Each number is 200 + 40 x the weight over its row's rms, rounded and kept within 0 to 999. Layers, rows and columns count from 0. The size before them is the row's rms in percent of the matrix's.

# down: layer 7 MLP down (transposed), 512x128, rms 0.0588, rows 219-245, columns 0-127
# up: layer 7 MLP up, 512x128, rms 0.0588, rows 220-246, columns 0-127
down219,104,220,176,183,163,220,217,168,170,249,226,206,226,130,161,177,195,139,108,169,220,176,237,221,211,150,242,200,189,205,218,125,210,309,141,256,272,259,217,224,191,189,252,219,184,179,248,188,139,148,172,139,217,149,224,184,221,167,162,278,180,220,141,259,140,152,244,221,249,211,151,158,155,140,163,137,247,235,233,163,158,231,252,191,150,178,146,198,216,228,192,183,191,200,230,148,205,229,176,268,168,223,223,214,198,262,181,208,267,181,198,187,241,113,183,152,232,206,238,192,243,143,227,163,256,146,199,162,231
up220,121,160,152,174,186,132,173,175,144,202,144,214,181,218,236,145,156,202,144,228,213,142,140,181,160,181,243,184,171,267,183,151,203,237,166,99,152,187,275,187,241,188,243,190,188,206,154,209,203,195,161,161,217,176,257,286,282,274,258,223,229,188,174,197,218,134,180,182,166,141,232,119,190,212,149,174,218,166,222,153,232,170,217,220,165,234,118,189,190,187,197,226,224,189,187,257,209,214,174,216,216,242,199,199,177,231,156,107,222,267,120,222,261,121,175,204,170,198,143,136,195,188,224,195,259,229,263,218,182
down220,119,199,177,189,71,184,146,220,195,155,224,200,197,228,209,191,157,139,278,232,275,239,177,224,247,306,266,206,230,238,146,211,214,179,180,161,221,188,213,208,193,152,133,244,190,173,231,186,182,133,137,215,218,196,170,186,129,180,188,211,136,117,184,209,229,242,216,194,249,142,232,168,229,120,213,245,143,241,185,204,160,168,208,231,167,132,173,175,265,224,204,187,140,161,189,157,194,170,170,118,171,199,207,235,214,252,321,179,186,215,216,167,120,216,238,182,178,204,218,197,155,215,178,157,203,180,175,230,215
up221,095,173,236,207,145,195,222,221,178,242,200,184,164,230,199,223,202,194,197,152,267,138,236,172,184,209,179,115,214,228,265,151,153,186,142,190,183,235,147,206,188,174,201,140,208,153,190,166,247,176,178,243,160,217,204,221,191,257,113,201,251,179,133,148,170,191,141,254,206,162,195,154,115,154,229,192,215,259,235,173,143,186,248,191,199,250,184,183,221,293,176,263,208,237,147,166,129,190,217,197,170,238,195,182,157,234,228,202,100,302,205,223,174,210,132,228,250,199,131,141,262,183,219,180,242,163,164,132,195
down221,098,327,138,156,202,212,261,191,237,186,237,186,178,142,190,156,177,181,168,163,113,226,153,193,250,259,241,197,221,241,217,241,261,274,215,199,235,198,215,162,191,278,204,255,167,244,203,175,218,159,173,142,229,228,129,150,267,166,218,150,190,275,199,249,203,152,181,167,189,189,187,204,206,215,162,222,163,220,224,232,231,228,216,214,148,152,235,162,175,166,260,177,236,206,244,277,250,204,185,199,188,194,163,214,232,203,197,166,204,166,272,202,306,177,246,177,156,243,239,277,194,193,174,245,170,264,235,246,148
up222,079,217,188,164,160,219,206,203,217,183,182,172,250,200,171,209,136,262,216,157,227,186,196,284,167,276,164,114,274,186,179,163,171,152,170,133,231,176,234,150,215,197,225,149,182,206,232,228,136,199,180,200,271,256,193,219,231,193,127,293,156,202,199,225,135,181,236,214,146,150,166,204,253,229,208,193,178,199,142,134,222,138,236,152,267,221,187,185,227,252,161,166,246,288,232,236,196,180,158,169,191,140,157,275,215,203,216,179,200,194,219,169,248,214,224,159,197,252,182,259,201,274,129,148,219,219,127,161,193
down222,088,222,145,247,183,198,206,194,193,207,207,222,142,186,263,229,240,154,220,248,149,185,227,130,179,183,239,221,183,263,151,198,222,274,204,252,137,177,163,166,142,166,175,219,186,172,180,204,266,157,209,203,106,186,189,182,219,248,196,120,227,198,141,189,226,213,198,175,194,204,178,234,199,185,181,222,216,194,251,276,194,259,137,288,133,205,205,229,161,106,221,201,148,89,196,195,169,222,191,276,180,263,265,142,209,163,166,171,204,241,173,166,168,194,128,249,202,189,232,167,230,143,230,287,179,222,235,245,185
up223,078,185,251,175,276,175,241,236,235,212,259,112,216,262,229,202,161,220,183,247,207,238,159,214,170,219,108,177,210,164,204,208,176,141,219,203,195,151,121,249,149,138,259,178,211,212,187,249,206,144,172,215,162,172,241,246,202,233,216,194,226,197,150,168,146,223,251,185,142,243,244,224,235,235,148,140,150,180,227,167,202,213,150,206,184,196,132,204,290,161,284,175,202,168,203,258,222,188,141,156,179,200,223,179,192,238,231,179,184,186,245,184,268,182,192,179,192,151,178,237,187,166,142,271,145,288,164,139,128
down223,099,227,123,197,137,190,151,176,190,204,185,267,171,171,184,171,181,155,183,202,160,141,247,185,241,179,261,167,199,277,187,178,196,235,216,198,200,282,256,138,264,231,142,174,195,214,184,166,197,249,260,140,220,247,180,159,206,134,172,254,218,175,246,261,211,203,141,207,258,172,182,110,214,204,217,248,212,202,181,249,167,139,265,186,254,185,230,218,194,246,125,204,152,208,170,203,172,249,244,219,195,191,208,182,202,172,165,176,184,170,149,167,135,228,193,183,175,252,279,161,250,245,308,159,182,157,215,233,285
up224,100,188,153,199,243,211,247,207,195,167,224,214,248,209,221,176,265,160,160,209,247,164,210,252,229,240,189,210,179,234,250,161,269,172,269,201,216,246,160,222,227,278,294,159,156,166,200,98,241,181,261,222,187,196,284,245,183,236,170,207,156,217,136,173,165,158,259,156,198,222,181,252,215,211,243,149,201,188,254,228,239,235,200,198,222,234,209,204,206,207,209,193,200,234,255,177,199,244,250,266,230,158,136,196,278,189,136,179,179,218,280,212,231,155,154,195,296,284,205,234,210,172,219,235,234,267,242,140,223
down224,095,206,275,214,182,168,178,188,196,266,158,190,251,165,185,172,171,217,195,167,200,236,180,129,223,227,200,226,226,155,124,259,190,172,129,222,184,219,267,194,181,185,194,260,288,188,166,274,177,166,155,190,262,222,96,145,221,145,255,221,167,181,242,230,203,193,164,206,199,217,190,221,214,206,187,252,173,211,198,183,169,196,180,205,266,180,168,262,249,284,224,182,249,183,209,229,235,116,148,145,97,234,219,143,126,180,257,164,234,200,138,209,151,243,231,243,161,197,232,176,218,148,194,176,208,145,139,218,247
up225,107,129,201,186,226,227,247,245,147,255,252,238,251,155,216,199,170,275,148,243,205,209,199,216,234,191,222,164,220,164,209,158,185,218,89,184,186,210,224,176,296,237,217,144,235,137,268,168,171,214,199,225,294,206,160,223,213,212,184,148,155,167,153,148,168,116,224,266,155,224,261,170,268,134,177,180,249,176,307,212,241,186,237,181,172,244,240,220,147,138,243,138,259,237,221,189,179,234,187,190,170,223,222,190,153,228,199,179,147,217,188,211,232,217,180,189,267,187,192,170,155,162,160,167,205,181,217,208,245
down225,096,329,234,219,276,192,128,202,211,137,151,237,184,145,236,214,219,212,188,167,218,198,276,241,180,244,130,193,226,129,272,279,262,172,228,204,239,208,192,245,177,166,187,159,137,215,164,248,202,226,249,181,256,98,246,159,221,140,226,168,136,194,239,203,235,225,164,197,212,196,171,188,170,203,212,156,116,173,269,126,222,239,179,227,219,139,189,161,232,202,210,261,166,219,117,225,182,255,185,226,227,187,198,212,209,205,195,258,250,243,195,199,186,218,209,213,229,183,178,185,149,251,208,231,238,193,217,148,155
up226,110,225,183,208,180,197,180,249,183,254,190,225,213,250,283,185,269,159,182,152,221,181,181,222,224,275,132,156,207,171,179,124,239,238,172,151,262,235,195,182,311,175,219,218,241,240,134,177,221,210,167,215,272,210,241,217,227,222,193,213,164,143,147,177,185,126,210,238,226,151,259,131,231,138,184,184,181,215,251,171,273,220,265,176,218,229,249,232,181,127,185,163,225,121,176,170,170,205,126,166,227,234,226,223,157,187,230,154,170,257,196,202,143,207,179,162,195,246,126,224,150,201,131,193,177,223,255,167,205
down226,105,213,171,220,185,221,222,126,259,244,254,157,175,162,207,295,175,215,254,174,232,208,226,186,199,141,198,207,172,224,204,229,233,244,272,111,200,171,193,187,212,215,198,196,228,202,231,247,181,202,191,163,215,230,166,164,221,150,220,116,143,172,163,167,198,137,189,153,135,182,170,284,231,161,252,152,116,214,209,160,164,248,207,192,137,252,112,207,195,247,242,220,168,134,165,188,118,171,191,224,190,149,210,200,261,224,188,259,182,161,229,252,273,230,170,160,242,217,202,181,215,285,201,195,193,131,208,271,242
up227,084,175,263,154,164,244,206,212,85,256,212,244,178,162,257,219,219,188,184,200,246,245,240,195,199,210,193,201,177,166,194,157,211,198,262,143,217,170,214,160,237,249,158,189,145,151,151,186,148,225,184,221,204,289,212,212,204,146,286,222,194,219,175,266,223,208,158,200,171,178,213,114,134,171,183,148,295,196,200,119,267,140,137,210,117,286,187,224,202,211,125,208,159,197,202,278,184,229,144,225,218,211,229,200,187,262,266,176,209,190,163,240,201,163,240,185,223,206,168,241,210,218,228,193,158,243,221,153,183
down227,098,222,88,223,241,154,167,197,278,164,200,129,213,215,168,156,151,229,215,228,218,157,218,232,247,205,200,190,197,136,264,220,168,228,183,239,208,236,144,217,149,197,211,173,207,125,229,244,270,171,178,217,207,193,170,218,181,194,133,156,220,211,242,159,219,246,168,240,213,269,207,301,172,182,227,263,155,246,181,264,156,271,231,173,293,210,223,181,139,212,253,177,223,160,200,178,232,151,191,205,185,200,209,249,238,112,174,206,167,264,202,195,159,218,210,172,171,195,185,151,130,156,191,240,234,170,137,247,271
up228,104,204,139,200,143,184,209,208,131,189,243,244,195,241,238,243,197,243,201,106,183,147,139,225,210,166,198,226,181,216,252,158,185,188,148,176,281,204,235,231,211,211,163,166,204,218,218,166,203,238,221,293,255,198,196,237,209,235,147,236,222,214,239,168,173,162,169,262,148,201,247,132,231,117,146,241,177,176,235,199,272,217,240,255,249,152,147,219,158,167,195,207,216,243,168,225,171,226,190,235,218,245,207,146,165,186,198,172,146,236,226,272,102,171,236,225,165,221,140,188,304,227,229,169,218,171,105,202,188
down228,082,150,174,177,204,180,237,170,208,255,194,165,171,266,170,208,126,162,213,219,155,232,158,249,211,165,233,71,161,251,156,253,208,214,175,227,250,277,168,247,198,209,171,171,172,131,182,153,222,239,244,161,259,188,219,196,221,129,195,234,218,245,178,162,243,180,173,246,140,216,189,177,251,220,249,136,162,139,161,145,131,221,206,229,199,217,130,170,233,123,213,264,155,158,205,220,249,188,209,253,236,224,233,161,225,165,220,169,169,202,255,164,216,175,165,224,204,160,239,262,161,136,128,248,235,213,190,233,233
up229,086,257,166,202,197,200,127,211,169,175,227,122,193,164,292,244,241,187,198,136,276,164,168,195,186,152,169,209,223,243,163,128,228,128,172,135,220,129,218,201,208,222,154,211,282,209,172,147,208,203,178,197,218,259,145,203,177,122,230,183,209,147,210,148,161,196,128,199,142,213,167,218,202,220,237,188,256,196,216,177,173,206,171,209,177,255,197,164,247,161,243,195,200,161,211,271,163,289,272,166,196,231,230,179,117,198,216,237,164,225,209,278,130,169,252,260,212,236,218,176,164,108,218,197,188,176,167,195,193
down229,100,140,202,184,169,248,269,194,184,200,176,251,221,237,124,185,187,193,232,268,165,219,231,165,162,259,188,206,155,155,226,213,168,266,168,254,190,231,206,170,178,146,213,219,147,227,182,244,172,204,201,242,146,178,268,202,207,296,220,204,179,239,196,293,162,181,192,218,291,230,263,222,192,244,185,221,227,208,209,161,264,106,260,175,220,156,205,244,172,237,173,190,226,261,240,125,204,130,185,241,202,132,138,224,209,168,205,105,230,186,179,175,256,215,127,155,185,160,207,199,208,253,211,119,188,176,169,180,170
up230,083,198,181,195,212,180,262,219,238,168,169,216,183,196,185,133,198,229,165,284,165,219,175,168,221,144,182,99,218,205,202,188,226,191,255,219,211,225,169,243,185,224,227,162,136,200,196,259,201,263,144,196,236,220,224,170,189,154,238,193,227,296,246,186,140,214,118,210,200,223,145,225,247,165,216,266,222,195,193,221,200,158,164,148,197,162,261,207,222,249,251,272,213,222,220,162,173,244,226,240,136,189,181,87,188,141,228,193,199,196,167,187,132,145,168,217,178,199,166,242,264,103,213,177,246,83,190,207,216
down230,096,143,217,194,223,239,146,159,199,227,249,145,237,206,203,299,206,173,180,116,207,174,241,243,173,272,207,280,175,163,198,232,241,182,144,194,164,167,217,146,203,189,169,248,246,226,207,157,227,170,205,241,169,227,203,229,251,320,197,171,198,143,134,203,255,167,255,160,185,145,250,129,183,226,201,177,182,234,207,221,173,218,209,221,255,260,203,256,210,151,146,153,163,158,176,214,177,189,166,241,207,178,206,308,177,184,196,211,170,164,236,222,275,269,274,188,168,198,227,202,160,222,140,214,156,277,220,227,178
up231,122,207,177,221,208,208,277,241,184,229,179,175,153,245,219,223,272,175,143,118,204,247,252,158,161,179,222,182,142,118,228,206,243,151,257,189,219,211,211,239,204,187,241,168,209,172,282,206,180,162,107,256,229,259,193,271,261,215,258,225,223,190,214,155,189,156,170,221,271,170,145,229,187,207,240,186,261,211,206,175,190,210,264,179,193,194,190,179,234,240,209,216,201,179,181,208,193,203,138,197,260,238,154,169,125,190,80,170,197,265,240,199,200,158,232,191,307,213,171,248,261,160,188,222,185,203,275,173,176
down231,117,239,191,234,152,160,227,222,210,145,142,119,213,185,180,206,202,261,191,218,140,133,172,138,218,184,187,206,229,211,195,155,152,175,200,193,192,226,177,171,215,236,199,228,255,200,245,244,269,152,208,307,218,274,177,194,214,183,199,163,168,197,154,262,230,181,180,223,209,235,182,170,236,211,203,222,181,115,114,238,87,155,259,153,148,205,206,217,202,191,172,102,187,210,179,277,174,142,158,167,290,215,231,221,216,177,130,191,226,279,181,168,174,209,242,172,217,188,159,210,224,233,230,260,181,206,277,190,159
up232,104,159,236,204,204,235,215,162,185,227,233,221,201,176,189,134,185,172,195,159,264,174,205,152,171,255,167,171,217,226,228,211,170,233,175,138,147,226,244,206,248,220,189,232,250,191,165,158,211,189,226,271,203,275,235,208,246,160,125,200,177,180,194,241,206,197,162,249,210,161,184,197,128,257,179,188,207,194,200,164,222,162,243,185,108,190,269,183,225,187,239,171,219,204,103,106,181,172,208,156,90,248,148,132,228,145,188,106,174,301,207,202,194,197,146,247,158,177,155,280,199,198,148,218,195,245,194,159,180
down232,091,204,107,201,180,202,255,177,190,140,221,220,252,216,128,176,182,186,228,226,102,213,205,166,263,192,176,192,179,299,166,190,183,211,222,241,246,241,261,204,196,209,238,220,208,195,263,175,246,213,201,168,236,133,180,164,184,195,253,141,203,292,183,186,228,243,247,198,167,198,110,150,236,146,219,96,195,190,222,212,258,207,201,208,177,186,176,164,228,188,167,142,130,212,245,206,245,237,192,197,263,250,184,199,227,228,230,274,140,213,170,221,306,195,261,139,209,224,178,170,191,226,281,192,234,196,203,203,253
up233,090,175,215,191,204,241,253,283,165,171,230,197,154,244,210,139,208,240,210,169,164,222,183,134,171,112,204,115,216,223,170,191,229,273,261,155,194,179,254,224,189,163,166,185,264,130,181,231,169,159,174,203,189,217,158,210,192,213,201,107,131,143,167,201,183,112,204,241,222,246,236,171,158,211,170,201,211,184,208,211,264,242,241,148,179,238,206,222,221,149,172,253,211,193,212,262,218,200,226,218,125,161,138,263,264,238,195,224,233,224,247,151,186,135,186,212,256,267,106,134,251,257,205,194,204,218,223,196,216
down233,088,150,192,242,230,127,231,117,210,184,197,176,196,243,229,257,149,203,132,273,244,201,253,276,229,253,113,207,175,174,229,220,139,193,160,186,155,219,186,232,204,232,212,212,141,251,239,221,205,270,205,180,181,209,188,191,128,205,116,250,179,194,204,193,242,291,219,158,182,203,154,203,217,160,160,187,236,216,181,137,127,142,206,211,142,170,222,210,195,186,192,198,160,224,215,177,155,174,194,145,251,160,165,194,130,214,176,153,138,202,163,284,219,205,229,231,172,162,283,247,168,187,184,183,212,139,152,287,242
up234,085,179,152,236,158,222,272,157,170,212,186,161,109,137,154,228,144,212,137,181,255,274,224,229,216,238,155,168,160,218,204,200,188,265,231,106,149,191,171,149,249,178,219,130,252,229,203,200,167,199,177,228,212,240,167,190,262,201,163,92,255,128,187,191,184,192,154,268,229,170,190,198,203,246,229,256,209,237,223,152,176,259,207,194,158,246,127,190,153,192,243,222,261,236,180,223,240,190,229,219,239,182,206,265,229,203,104,196,224,224,209,127,252,150,227,199,199,233,212,205,191,123,217,215,153,231,225,210,213
down234,087,155,283,154,215,195,150,196,195,165,236,236,247,216,227,169,158,203,251,180,82,203,147,183,223,201,141,183,256,221,181,168,147,249,140,206,197,194,156,263,161,271,177,209,142,201,193,212,180,162,202,166,233,133,203,276,165,166,263,251,186,209,202,187,227,214,240,213,99,220,232,237,197,162,167,149,143,145,220,282,251,133,172,218,177,198,247,207,197,159,170,187,150,126,304,181,209,218,210,151,172,244,204,178,231,195,307,195,203,168,179,195,165,216,184,183,213,171,243,163,259,227,201,176,243,165,188,205,169
up235,110,215,200,185,197,175,181,200,134,113,207,201,231,186,196,215,234,248,157,238,160,198,176,126,230,165,147,199,230,191,197,132,239,141,212,174,220,163,175,250,180,292,242,180,233,160,216,157,269,135,165,255,174,187,181,186,193,273,170,113,150,252,239,201,204,162,230,231,197,136,211,158,230,105,164,285,161,194,227,240,149,215,241,141,230,234,237,174,225,149,244,256,197,131,192,194,156,238,291,213,214,248,206,191,199,218,189,229,236,235,215,230,148,237,248,200,244,260,202,224,291,238,208,225,218,224,233,211,152
down235,096,213,118,216,187,185,168,202,231,242,245,197,217,237,269,243,208,191,227,250,170,165,179,191,196,234,291,181,146,221,165,212,236,198,183,219,136,66,177,147,228,210,180,198,199,187,205,175,178,236,319,162,178,250,207,200,148,182,187,245,245,121,251,191,202,276,183,216,141,227,251,194,249,244,234,247,216,141,135,170,267,212,248,205,217,231,223,153,201,146,207,110,208,185,182,167,155,183,141,202,172,247,138,174,189,174,222,218,218,160,215,125,181,211,281,191,182,212,195,190,161,178,227,221,153,223,146,248,233
up236,076,155,150,180,188,189,198,182,215,210,191,201,182,322,227,183,174,198,190,219,170,187,162,192,203,207,207,145,200,169,202,226,238,210,160,182,187,200,206,162,219,196,240,220,242,157,214,156,256,215,291,225,242,222,117,203,238,207,260,195,118,223,170,183,195,184,241,309,140,259,165,180,229,294,263,176,210,236,174,182,209,178,176,178,171,239,247,219,199,98,195,150,136,246,214,249,212,228,135,120,199,200,185,194,224,164,237,231,124,121,190,241,199,214,180,203,223,188,243,169,185,240,220,235,227,240,226,70,163
down236,089,266,236,248,210,200,194,222,210,241,195,170,266,118,176,209,208,252,197,185,232,175,261,227,224,147,210,208,226,232,187,111,178,229,239,254,215,221,178,183,209,219,149,144,124,250,223,270,148,179,147,219,199,174,238,163,178,249,146,265,284,210,202,213,192,179,179,106,256,166,252,268,189,124,140,224,186,175,196,193,178,212,298,245,173,140,187,163,257,236,185,197,252,140,158,162,220,182,257,204,184,199,217,195,190,229,189,185,239,289,258,211,166,194,195,192,204,204,159,236,207,231,206,177,162,184,175,301,256
up237,115,285,216,204,210,209,268,166,179,223,107,172,197,175,191,271,176,237,204,183,229,134,171,201,199,179,195,261,169,230,223,178,206,142,114,212,240,223,203,125,171,131,229,191,232,135,265,257,318,174,192,209,224,206,232,192,174,245,170,251,224,202,283,180,201,224,199,209,181,180,198,201,225,149,168,267,203,155,227,142,202,146,205,189,180,223,209,151,224,223,232,202,152,83,228,154,198,257,261,230,252,201,139,185,190,134,157,181,196,253,188,218,209,213,188,232,169,219,228,180,200,262,214,192,100,217,243,195,257
down237,102,224,195,171,163,169,205,198,232,174,247,187,221,173,180,136,204,161,214,177,132,210,222,192,193,222,172,176,247,219,156,209,216,246,172,185,149,134,186,235,257,213,129,230,223,156,201,149,168,237,176,207,194,165,138,273,243,113,157,143,253,208,215,185,319,231,240,197,239,201,275,241,257,265,166,200,203,320,256,161,203,248,194,176,267,194,249,183,194,162,233,282,205,264,170,170,207,216,171,182,157,229,218,186,177,221,229,158,233,163,139,172,137,197,207,227,244,141,222,170,240,203,186,156,232,218,146,278,203
up238,114,197,216,205,243,210,200,236,179,111,204,224,206,206,290,207,277,215,248,207,187,189,190,146,108,227,154,180,190,181,186,217,186,261,260,248,256,119,271,205,254,204,162,195,245,215,185,182,222,196,174,206,248,263,204,195,190,168,142,189,227,237,155,230,227,196,201,174,170,175,210,184,167,212,205,178,163,139,225,148,282,200,215,150,175,275,213,141,203,172,186,258,161,174,152,182,229,154,137,212,233,192,181,284,135,277,232,245,227,184,173,210,127,167,223,106,133,242,157,191,192,271,162,267,238,186,178,177,179
down238,105,258,150,172,237,282,266,139,258,186,231,222,158,261,174,202,178,270,261,206,231,96,190,179,232,191,199,190,223,217,192,214,210,197,228,223,180,305,233,176,204,185,125,241,230,207,204,220,173,276,205,192,168,159,235,249,231,243,186,203,240,213,207,167,204,214,190,210,207,164,171,142,166,211,234,204,170,170,199,115,190,135,163,228,176,207,117,130,197,247,191,165,209,209,191,193,218,221,205,150,211,157,195,151,88,204,129,156,231,243,227,200,213,239,241,175,211,100,161,168,206,93,226,172,210,222,192,164,156
up239,086,239,125,236,177,176,182,168,235,149,268,123,214,285,249,208,190,254,217,189,261,244,211,241,230,155,216,151,206,169,216,264,202,203,235,234,155,295,115,110,211,173,238,163,182,124,215,232,225,215,196,176,244,184,159,264,219,163,269,131,78,196,206,121,149,213,224,228,205,226,196,197,183,207,162,282,185,203,214,198,205,222,235,196,140,206,147,221,213,240,212,206,242,170,220,254,197,198,161,148,166,188,170,149,172,229,205,191,220,175,199,140,147,187,222,210,215,222,210,178,292,208,197,169,168,239,196,143,191
down239,100,122,207,161,200,163,201,185,118,288,168,214,143,190,179,237,263,128,192,211,177,164,176,147,137,176,213,181,177,254,242,172,166,184,189,170,221,183,275,224,168,198,133,133,227,231,196,181,172,192,220,212,154,162,297,166,159,216,205,271,263,198,103,252,229,174,206,142,220,180,228,206,220,207,201,158,129,125,213,154,170,189,160,151,191,163,235,180,224,162,198,225,142,257,204,202,157,200,215,240,253,238,228,192,269,184,250,205,193,225,203,188,192,217,225,151,175,128,193,269,104,185,216,276,247,185,209,223,195
up240,095,258,218,150,234,186,233,167,162,235,141,209,239,210,209,285,191,213,247,214,173,276,233,141,184,112,216,164,138,204,206,113,164,274,112,172,211,203,149,157,201,224,254,229,263,184,160,176,302,130,240,197,200,175,214,225,180,115,207,247,257,155,270,225,140,212,200,255,245,192,136,189,161,206,214,206,139,193,221,203,132,181,215,117,236,215,204,222,161,215,243,240,202,150,189,210,179,216,196,232,218,262,193,155,170,195,250,169,206,178,174,281,183,193,181,241,169,249,201,231,179,216,212,262,186,230,225,178,168
down240,090,123,196,242,200,262,212,153,154,181,164,195,174,157,171,174,210,149,240,193,201,139,160,285,196,193,172,184,268,221,223,267,233,187,253,203,233,216,209,181,202,154,213,198,187,149,177,267,142,216,98,219,159,231,219,223,192,180,216,123,223,255,180,158,279,182,186,115,124,255,245,178,166,223,226,174,315,197,231,245,208,192,154,188,194,235,186,171,194,111,209,187,203,214,275,240,238,261,219,148,227,181,182,270,234,214,165,202,218,245,206,235,210,153,178,209,233,240,169,182,212,192,172,152,228,238,211,154,294
up241,083,193,190,209,173,252,173,167,186,145,178,191,175,246,240,171,178,252,212,156,166,148,164,196,201,211,215,186,266,200,178,214,278,253,148,186,240,271,235,225,191,191,207,197,242,115,207,260,260,160,253,207,234,124,178,243,254,170,158,112,227,286,203,239,206,210,89,280,199,165,135,181,242,185,236,127,233,230,235,228,140,189,175,184,209,182,244,179,235,177,205,227,226,154,233,217,226,226,183,185,216,240,122,249,139,230,184,145,146,213,140,237,176,169,152,171,210,153,183,225,227,237,165,186,236,193,171,178,285
down241,076,191,234,229,208,141,223,215,160,275,270,187,257,200,210,216,217,137,152,211,231,220,227,212,173,203,125,177,140,167,242,223,208,188,255,199,149,179,235,222,174,203,191,184,239,233,168,183,190,224,94,230,129,253,187,179,155,276,244,267,150,159,243,224,173,163,266,138,180,181,279,246,172,261,147,234,248,192,146,164,181,225,269,235,118,193,198,204,239,204,204,194,150,167,178,216,204,184,179,184,173,117,230,166,146,190,133,225,278,209,224,115,173,238,223,203,207,249,197,202,192,253,221,221,227,220,199,229,119
up242,083,184,214,177,157,231,235,201,213,183,222,117,188,183,225,163,237,180,224,195,168,166,208,236,110,124,214,210,187,199,186,150,149,257,224,137,253,256,149,237,147,209,156,227,153,203,166,198,251,193,209,292,214,260,176,269,128,124,245,200,195,262,176,227,205,188,174,158,173,187,252,236,175,157,174,158,216,263,212,189,175,169,218,191,173,201,164,214,127,222,273,195,239,251,252,137,120,269,241,143,209,225,206,195,234,117,203,193,212,239,169,260,192,209,185,169,241,194,207,195,173,188,102,225,166,179,246,117,198
down242,095,189,215,214,231,157,168,238,150,197,196,233,160,220,245,252,215,155,147,243,239,260,217,148,248,259,187,211,272,181,195,278,274,182,191,219,170,207,225,201,217,162,295,140,254,169,191,185,181,185,132,136,117,158,257,211,282,299,129,189,224,206,209,198,222,270,169,227,200,206,202,203,190,221,204,201,200,218,184,183,174,148,190,185,248,217,229,229,204,132,144,206,142,186,200,216,258,143,178,300,218,169,211,265,191,263,188,218,177,185,246,169,222,216,225,129,132,117,161,224,206,204,235,195,211,234,189,249,235
up243,099,195,152,200,278,176,215,220,216,227,267,239,161,191,249,219,214,147,154,230,209,130,193,148,210,277,251,272,152,215,189,105,196,153,226,222,270,255,166,242,268,244,193,178,219,247,333,166,166,197,237,170,264,203,203,172,195,141,208,224,211,186,138,178,131,115,190,165,156,162,183,266,182,210,212,244,154,162,119,238,178,247,172,250,194,229,181,169,214,216,177,230,156,195,230,180,209,227,241,231,200,215,228,212,169,183,211,183,215,169,172,232,178,195,239,187,215,180,195,197,243,213,133,292,178,240,222,154,264
down243,098,233,250,209,183,183,164,141,243,178,197,175,222,229,200,166,224,167,220,177,202,259,238,202,161,185,238,136,216,153,181,254,217,192,155,165,231,172,202,189,197,220,153,231,213,179,98,176,215,231,190,190,131,138,149,205,270,197,161,140,203,198,209,233,164,249,203,247,247,199,216,195,256,200,249,176,178,248,278,216,181,222,215,163,202,275,166,256,219,170,231,259,207,254,192,211,188,209,138,168,202,225,236,236,287,172,148,283,194,212,242,235,230,242,199,191,204,177,235,263,113,153,299,128,223,139,155,292,143
up244,104,192,119,168,262,155,182,273,193,158,193,182,200,212,227,226,237,241,174,196,189,206,179,234,195,114,175,258,135,194,179,185,222,174,102,218,250,162,268,146,214,229,202,183,282,171,173,242,181,217,256,240,219,161,250,234,161,172,187,201,163,289,260,189,210,228,236,166,133,232,220,219,204,179,148,163,120,151,296,220,185,165,246,174,170,214,174,232,222,229,198,212,237,213,243,194,146,242,258,245,197,228,178,188,230,186,258,192,171,184,210,246,167,212,223,207,236,266,200,153,271,175,155,240,169,149,128,191,111
down244,102,192,212,182,233,246,219,166,154,170,218,139,249,206,143,178,112,198,138,235,272,244,193,202,235,175,166,263,201,129,160,180,210,150,184,127,219,194,169,251,175,204,203,166,123,219,206,245,218,117,161,184,189,172,164,168,105,176,186,188,290,228,169,270,255,244,162,228,214,163,212,209,251,166,243,143,311,132,177,152,176,220,169,211,240,259,179,156,216,175,196,172,199,190,180,207,239,204,260,182,170,216,139,209,202,188,239,282,159,173,189,221,160,179,183,161,172,117,199,152,161,196,201,213,233,228,187,167,142
up245,125,201,152,178,275,219,194,236,274,251,228,192,197,191,183,212,286,292,141,180,231,207,171,239,133,168,211,248,178,179,195,188,200,139,254,214,218,182,151,186,199,197,291,120,229,224,184,222,188,174,187,213,238,213,242,218,227,111,208,201,191,235,252,246,276,222,220,136,154,179,147,165,184,248,168,147,268,204,202,169,145,200,209,245,220,219,185,201,172,191,221,198,212,256,136,250,282,262,177,172,187,309,205,89,164,217,185,204,254,209,172,154,233,199,202,243,227,223,181,235,171,206,202,240,133,165,163,209,186
down245,116,206,206,255,182,247,203,257,176,221,233,185,119,248,181,172,198,159,212,140,168,152,190,249,213,247,144,210,255,229,206,201,211,225,269,214,192,137,213,206,278,183,188,305,184,185,217,257,228,250,252,129,157,168,191,244,176,219,163,249,232,183,151,268,121,192,201,208,164,162,209,198,205,146,237,285,253,299,182,159,147,160,165,238,272,191,137,239,250,231,175,205,179,156,277,211,144,161,201,141,245,223,227,174,234,182,243,181,215,218,243,217,102,196,261,222,211,221,178,209,183,205,225,242,200,189,221,207,206
up246,103,182,191,204,212,224,148,245,184,171,189,232,161,198,229,236,183,145,215,201,130,182,198,148,150,170,181,158,176,166,206,206,190,224,197,110,306,177,267,187,312,222,207,142,231,181,202,185,222,155,275,253,192,184,269,223,170,219,176,254,212,181,167,209,205,132,241,242,174,198,178,127,229,253,172,231,239,271,195,185,196,133,197,202,210,232,223,243,168,254,157,225,262,233,282,198,156,256,245,157,170,218,164,200,185,227,135,233,199,227,186,142,211,253,130,252,209,216,130,178,272,177,131,225,241,210,171,175,245